Weights of a small transformer language model.
Training: 318M tokens, 9711 steps.
Each number is 500 + 40 x the weight over its row's rms, rounded and kept within 0 to 999. Layers, rows and columns count from 0. Numbers have three digits each. The size before them is the row's rms in percent of the matrix's.

# layer 4 MLP up, 768x192, rms 0.0879, rows 314-413, columns 128-191
095:445525543485522518515488498445515497500540505462456589498508478446522478440547450499511469550550535532525414421443483529474566391475498580508448503518477492515544521531558457520453528465540486
118:501552511540432591562565512445581448547548512526481561518520477397446519546488475518514425535546500508505513513517447506518532446478498511551424526544529511432535555492512508498503468477513458
089:510451532479528520496548510458466498564462538478464577457469489475526529563486531453452469433488470509514563509528484499386553503427481540437409531434477572522453489563505516427508564448523466
085:491533560496505453525533488501466455447497457426472443428503381544527573509546493492489501469507436535544481465443476521551485448457433428566425507461478578481444499486459426523478449505474501
082:485534510520520483594561488520417470550483456357513463458517404537518476508494487437474466398532539514513465518410514509557580453519430493487521514532518513466521491548486482566467449526557537
111:496500536512527452429525506482501440518482556498483458467556491474513469455489489524494445478491514484491439554481534550427462540454422484527494489462498528479449504524509440439501494460497506
105:489423486429492501486533493519419546571519534475425574469425471561484474631537479414468456489512515523512532548494509493544544597525529646513455481477466513513436470470476575482498521434496482
074:525497539519529473478552484494521529531489491480495483514502453415509424555518448475459454487528498447578410479468537472444484484582478474540479540494493533498432514530429553560468482424476543
112:524552482429474557544568544424536481488565538490494520556513480466454525490402454467536456455533542503502526489512498559470522463540508579528520516503517503509490468561575468569507498489535498
088:507498498451530498529517472453527520488469508433487545498492497491539476530515448488462478540538531523566409533525496579501572487533545516554491467499472460439409497530553487508470508491529548
131:526527546489563534541617456470502531523470510468460477531494461458525493575495496455433395557480603536530514559432431504469440533498494505524504528474532539500468470547517508559429456505512438
104:499522506531447524459467562410488424531387518470522442475521478516509466483545465553433478550474447455502481520484371512468507572473436551544480519473494481489533491456505497471525483496555501
108:510517486470500499578522449529504475517494516434505449497506452442492533546495527469518457429528541548484469542449573448490493539519422558508497452504509575419553513451555506496512497471494445
099:500479517435482578445514572488533495472485525557501517518473458468511544491449518523432433526474540482524553561414440570490516560528472522416518556449565593522403456493481553503456558441603503
119:489482534517542510495526468480415480570528536486562418459503492520570479454470475514440483506530454533480498534454449491473481560454471448509483521440463423485422459486507479517460531468505527
086:539513490501514516486425532412485505496486480470502462487528458453459464516474491478480514604503544490509511518506515484485604456495444525517515477508450504496501390521529476434461497520566472
097:546403483451520509509488507480583516486493522501544487520451476458527457495467523496501496531602520490404487521437456531476493497492470482561498435478534493520472475462553486462559449480513442
080:528429506488518531481513546490487508513491530549440449504483532482523483546451505515546489551569518475488553508472489478446515539484519514455544513499552523461488490457526480504464486489446550
112:487504477419555487507502546441437498584518544447543475588514479497500428533409466444442535527465506485511539514452512449471486601474522481493582546490540495478531465553543487595537558512542522
111:494500506462530433497466565487471502508503516531451559526457486484545548527542533562471512486553543542459430541572519483517536476464479523525480496561533484480457539478541499474429524470537520
099:551482495520546534499558501472424511536457537435495552501546477512600473521503492404457466513527574514573467501522478533496577514525479454545522463500431509434474526482477470507473506486515503
082:546454476446537546501518528524539551501532475479520462533483488487495535578559479549475517580491483458493520520480472594469515496492440542559455533550484460525394453523493526505480442455401480
072:530456495532455504417468527470439490566528465507492505462481456456521502513539512436483598511514481577521493571512564507442541499512536512559591550530573473479467505460496543471479552486537475
098:601489505507507510438486501510477525507506522404564510535481460494581517486513508507462475467585530537508445525488497498558530507436434488604466573450497500482459542474511490462434515500533472
076:501479543433571554486538468483534490546435476532524518413457484509486476542506507482457490495539501458477524558491418567436499426425470510524549465449488500539504496511608530447513514532493503
090:478453487479525491397500579495519518513480471397469566446417462540445469510509496505439502452566557567525416469464527528508524485441438555524415480492508541510488530534500487487544552481529494
091:547471487583493517474473567468448493555495483483557530441464489532510447514550495476506542494511526481481526529482539435510509548520503505486509531487480402546429457454439520541476534495432482
089:546514502442537460527501478502526481428547563484511492545517460562543469524490472481471494484405524523515473508479505438551529562550457412494543533452497379526439500449485492518479558482548513
084:581541570522479580500433552493485471457404489476438547435527488553544544525500465521545522489502511538489535522437501522531519462472506532460501477386551547462405430505563503476455518477528437
102:511505509482523474556498489385393481513486549442511452495520514510512475508495462527408538492519589643490481557475541492495491537402490476518534474482514467519571484547474537494514475521538504
098:474510554523460498496522447516538527558538526535486514480566483495533531525493479493468501459543513520540500585483495504557528543472499470448485463466528510494427486501482469461503588516513473
086:471500535480460576549462543501506500474446499504471473573539528543581388453501529467450560544495462492545540474462473537544517509600454503531490538434561477492546520470519523545479541499510506
077:457591564493540536530519475497525464493455499456475505530621444493538444505473486503465452476544493481473507472537541515516497438477512507507494464530576552471470545536493454469510445508456453
103:562433601475495465565506541500542503473530537513554455528487458557529483527505496550509509537437432478560531542451471497499542545469451432482597496557506522482521483504494513497462500461451471
079:502424555540490548394478487470593423566511508516431535505476494451558547526501509419522522512542487492553435475478553496507498497541427491441431510545486502511479473519455467578511508465496417
121:515497465473520539526468537447507429473514552444516507501564424467471518497400428469479488543517581513433476479513508453553494522571503486537550512489488462501493532528527459560530466480477444
103:576516535460467453493473522481534425506556494457472509410444396546538522521565504502460485475506487503498499484464476477484469493470496496518510484447473461496478515517464415473515521523474463
115:567454483515526526534532505462487493496600528444499501502527465467501527583599447570535531475554520497474420562529527471442512480482505507573545478471447472500451541479506529424586471482536397
081:526521490426485474556507510522495492503496493484492478521523485493530477466491461516504503461496525517489419539550534608504476420455467490513489435515486551455576498542523458512463471496531480
110:513491587494543562539596509485462561429495575515448554526456479495519513537516484534461524530473482544449477474497454480512468495439484465522438507509511489502515512525590484505486482389524546
112:482488542537528501541602526530494534547542497494502477497470384494506517523609518521472530517522527551502486480500407484559464501495473479518502458422460495473552501439512508541459525409561508
109:549521596486508421427561509458474506563490530446486475469554551504491476479549511544394486549520580430505496590475355474489500548477451564519490464526540502502565454463536450527509461461562438
119:513500528475539529564552490493488504533606526427438463466513420487523456473533483524440521469500507504546475504496396530493454547456485478473598459413498510526444449509530496498481526457544415
080:535537556508482549482488517499493498566449526497520534535446564478477531537509450441458540534494481586452497470532473514606467525553508496558481395618455473470501434515417535522527539539432483
106:477623489476558490480553543473460500450459551529477462505519497487552552478546492472456462470442477524457461523584503511559430465488480512567495441614489469454536486535527491472483455471494490
077:477444476537548526464523426565545460509460512466557573531484486536533555517466484525539511528506557480450435528446498521533526453449473524477476559480443437495577515551462519531520499470481487
112:504495494510525441592491532531542484481520481471494481492497504552587487457557447474511451516554571515520493477444470423563473513476511548396508523526423485503533474511484534527460513511489508
115:554499563504481517543524496536512503546466514500487429479479436473518441475547536532426499472513522476508454491461460522479490567436410471563443471532462542399471483455490495571491477405503516
094:525545443497527481546507516444477462518420533413484544439502477489466505545550493525433544512558494529529507529468462497486526436453503446569441549484503534519495515462480435459542519499477489
114:490466471517495511487524526505460505530545483483502568518544476533530518601479457493498492442541523502583453518412552410548529506524495507471496549481444417456520513516482461496482488451499499
103:508468490425608499547440524498525502525397485467495528513509455501550410481547418550549569565543510517537477498422471482538523523484511514491519491436489453549519490493540475503452470461543473
104:556474578478527541475539551440479535497506543467523554574471508528477502505481493537506527485560451555432524504533520529496506539473527587524472545532507498531526443489559492485413514458548433
118:545489537507472510496579491515471498520480520425430559469444546553502402531456515500477462463480508454481472493424534488494585534495442441436580494499490527466496520591487466576519401395542511
081:507468510531488470492469564439378488541565519506554488481453505504505435492482542477507479485589506538527573535526498562520514519511440554563514560552541412452423480515518475515543438472444449
077:492570459507558552539494480553499498499551518497475531540517524450519445499451510454520538501493497469489481541548527453486505524422526531501512515507559521433510527475573560430474508451549507
091:510532491536461532486519524524462447521428472395433452534504417554515547502508490453510507466488507504506478528460512534560536445523424452484482421537535546532487458537517506463478455543557500
108:549437526549550487472479528537586477498551520476500547569497460524527538502445433476558517582568548472472495549471411471499496500499528467516514527505535433459502475504571495536465499450489490
107:524567491508456622463462502466422506535449490454440576532516498455470516440467525534474552501518489580570475448432555493499558503469471495545483582515494479487502532534522416463525525495466480
104:531500490484479440476457540451492465559447530494512477447538406489551501517464482528446455538429529468505513535542458524469523554511496544578527481531532526454518497474486579518509377508554494
076:491540476516489499482534493509495472503518505446515616504495491422502535499476481476541490474533505604539517508496518489515511472564528555488404539541600555531520546525444469527478534481520541
093:457473491482490541488508503462533406497549504506528504502530532450558454549483512586428559478478514476520493483511513511461488489465438497451452448469423458521515484559485481559514587487560462
072:550562575490518469546575583472510514442501448498462436543486473505498508511541507426516482471447531483535507464476514555550417522475452549531482422539564573491520476489466493484489440543503440
105:546508530473526554473549489484571487522509555521551500475494413470472556568546505496491526452503463516443530524496477484490470412525506540524468418488445486408535478491526501563473534475502552
105:483516520448450495530550484514474431594479515445459463515510453469501490572512452461472505501448503570508452576533490454455552499502520452567476550520447559489543445536547565474482508464501411
085:525512505380506546542498495526527458553495504500549534569551441570526402483456435449488409503492531543477517528517470528512626531479535527563487485523518476462499489479478516504478384456484459
080:487555530522498540540448510451517548525499493490434562504530509430466509438560490547492527528545551442476472505483537535483485457514462582550476508503490542477600518461518511578448508508533434
084:578458586483524586449536521518453496507504469476461501460468436463563502502478474518483515413502433509481519485509464486550565520426486513464497524433539490466504468534549532461486516432522500
081:503502491487511491501536551505530532479503543425578533566536511519483447508420493492489476480516508543526498564519499535535568509482507541436447562596520499433532463531484550489481493475543511
123:464555514544547570489550528470521501517458601510469520520530524455517486565464505505468537534538486574528534478514533527509505500518485515449523563480487449413474471485524524474480492473582472
086:513462518519575481495485570448535542525521475476499537460603532537506575492565441532542488525490541464492519482389519501536560445525480561508511540503569471477503466455475473545447483470446489
095:548550545486500535474540522496467523493506516451508506493466365548495486503585464514421459487525504477506539501466473525523486505497411496504491583490493481518438501483418512558495562460420518
084:540465458507566483448491562486549485523536475440510525443544478491545507436444496560503497478539530468543471478494534533534533416449491530483559579488609555505522492520481446458423504522465505
095:488471536448536458561464516549516421461444517528446505482527486539495515490503434469458470587520487468475443540540473452496531515543486514580530400541495449463575425473523528423496509513506512
089:497447500487548554535418514532566451495500512493456448517611508435521557484488408523504520485457475482542501518500499417530477537551486467459561516559545475473530512536507508486508510471515472
106:560512558511570558465545480498509506523393550519498481475530542544498501480554478487496441468436490464556518545485478433434465532527470459427571591562519478431510458533497569569476559493539489
121:557438474542539501477526452467456534517495508452555510486548487439464531515477489405488523476549481517501466467420488537579600427481450497496457520536472438443508502469508476504464530533480430
110:454530486455488525549589448533531497517481522518510460544523489415466599477490484490457495474468535465557518512537463555481601438550491588470481543500502530460444421509482508574463452425536503
097:501499538484541467503519464527479487535503566479500541524573460489445404497495496444492503575552499522488477553411504590504600503467522554495478489496494507475543523514442501496493483405499474
091:528487500493549530508421513512536514470486505523501466504495441545521524494464482485504504527465478483485525504433451521514507457539515494498482541507513452528440477554527516530449481397474498
085:482466521483450512531484462462571485534545521531472515492484459511539573498592505564489475568478584470480531498485500505483460458489507590475485478465575499496542470445537516482416493515447485
095:526526500503555509554529467470539493505480514484529632540441523474434544516502509571495526547493480574453504510525456511432497512476535518516538510533582475532465528497525448438434490518464532
102:454452490487470509518478458409443395496460539490523550449475491529537505479514497580448444455576504527480532457453482506552510477454450491496541478578549478503490487468457450552445572497458536
094:521538501464551491576487481482451528479512555490524480567552451430511497483500519504434540408514553555564478426519513448453549509509437477473473464536490545530489529488513497513501460422471522
083:503518489465482481507479548522524508518527522580530448432529528540490506521462521450495384550520451426589508564542528581553488471488454539489512487602540538443488407469532466509423508459446501
066:492503497453514500515541540492491485511497477448489545523500526487443497500505478508480523541503527498557302542489534510471533491505510528543454513533475463453455473500462492509498519512511540
089:597534511444449488463459590503515537475532482505493534556475533452528536496427500477485542527488508547495490473479498511542497541465451569485508494497450478481499479520485510465536410436494501
088:456511510404531532545540459490409527540487543505518605550490525535495487576510478533408500492462499517412499494480430540505540506493471505545518465515539502515546530449491508491467497452493508
100:551457543501460561459498545535508530486553497516492558454440494466485560622497521474513472514500455458503480462517486551440489515459483625484478425482533493504434534529615497433503565443498465
085:573514461504524551456506517484575482531440481455473516466551485502534518491479482570517534529553488472502502521472524478455535414458464508485483511435473444478464447406496462493462489449458484
093:510552491446559505507540518480500563549436489485447549455450562473515533572499487510535460539540528502504462524526497548440555481466483540485530445478524523478525515508524572484482469499518487
112:436479502484500517493461494437468501542541513458500526470455457497472472529472453444482565486442499500547486484497541498486527506506499510509529494450541490489486483508537508485473499517484465
067:547496448557489512514414448448524485511512490455505541529542454534504463497497465454495501539532518517452570527519507556602602474524478541541520477468575485487490504504581490461547502524535436
099:456476456531508502573573488502454447470533521502516529442468492555504475556503514494563506523425525530511481509516480427505509548405463479514446522528484459430512510534520460538468552472505546
097:525516545519501535463495469531473448516471489472557481494564465527539502558484553480462399444503493511494503506512471546499434462457482484532470443489459482472491500507525470501456550533506502
109:482470504518496529553508581438430474588581499474504480492399496456508425528499507539436557485453606461411525452473463474491450553470516517564514480468505553432495544496537471493553535464526515
101:437464540523520531511446565520492501467469497483484455533433465482475602605535468474507531520526514531516434464546555518502471443487511461476505462523434456515485454508536484501433475512473478
105:465535610475521506412548478498473417535380524509482466498565467474506539466522519426499436489506532488460495596429511469502524512514419561474459514523558542473510464543518448494506597500585466
082:519424464537575500494528528507444464478495501461516498562483486521508473478512533569567463413544484445444500528562533566493536474485414496569483466542462526454445533544493498527440471484539467
091:500503514491509502545512511517459502501444533544457578527470501469448455589449508500525468642428518519461525566528490505476510524528516567472434482574509539478516508562601501512512499478560478
112:446528553548538461524568465536489515489463521509515575538465527488443408492469502526413528553540578502429506552453438482442539482510537522550497471443535518509511468483492488496471524479524480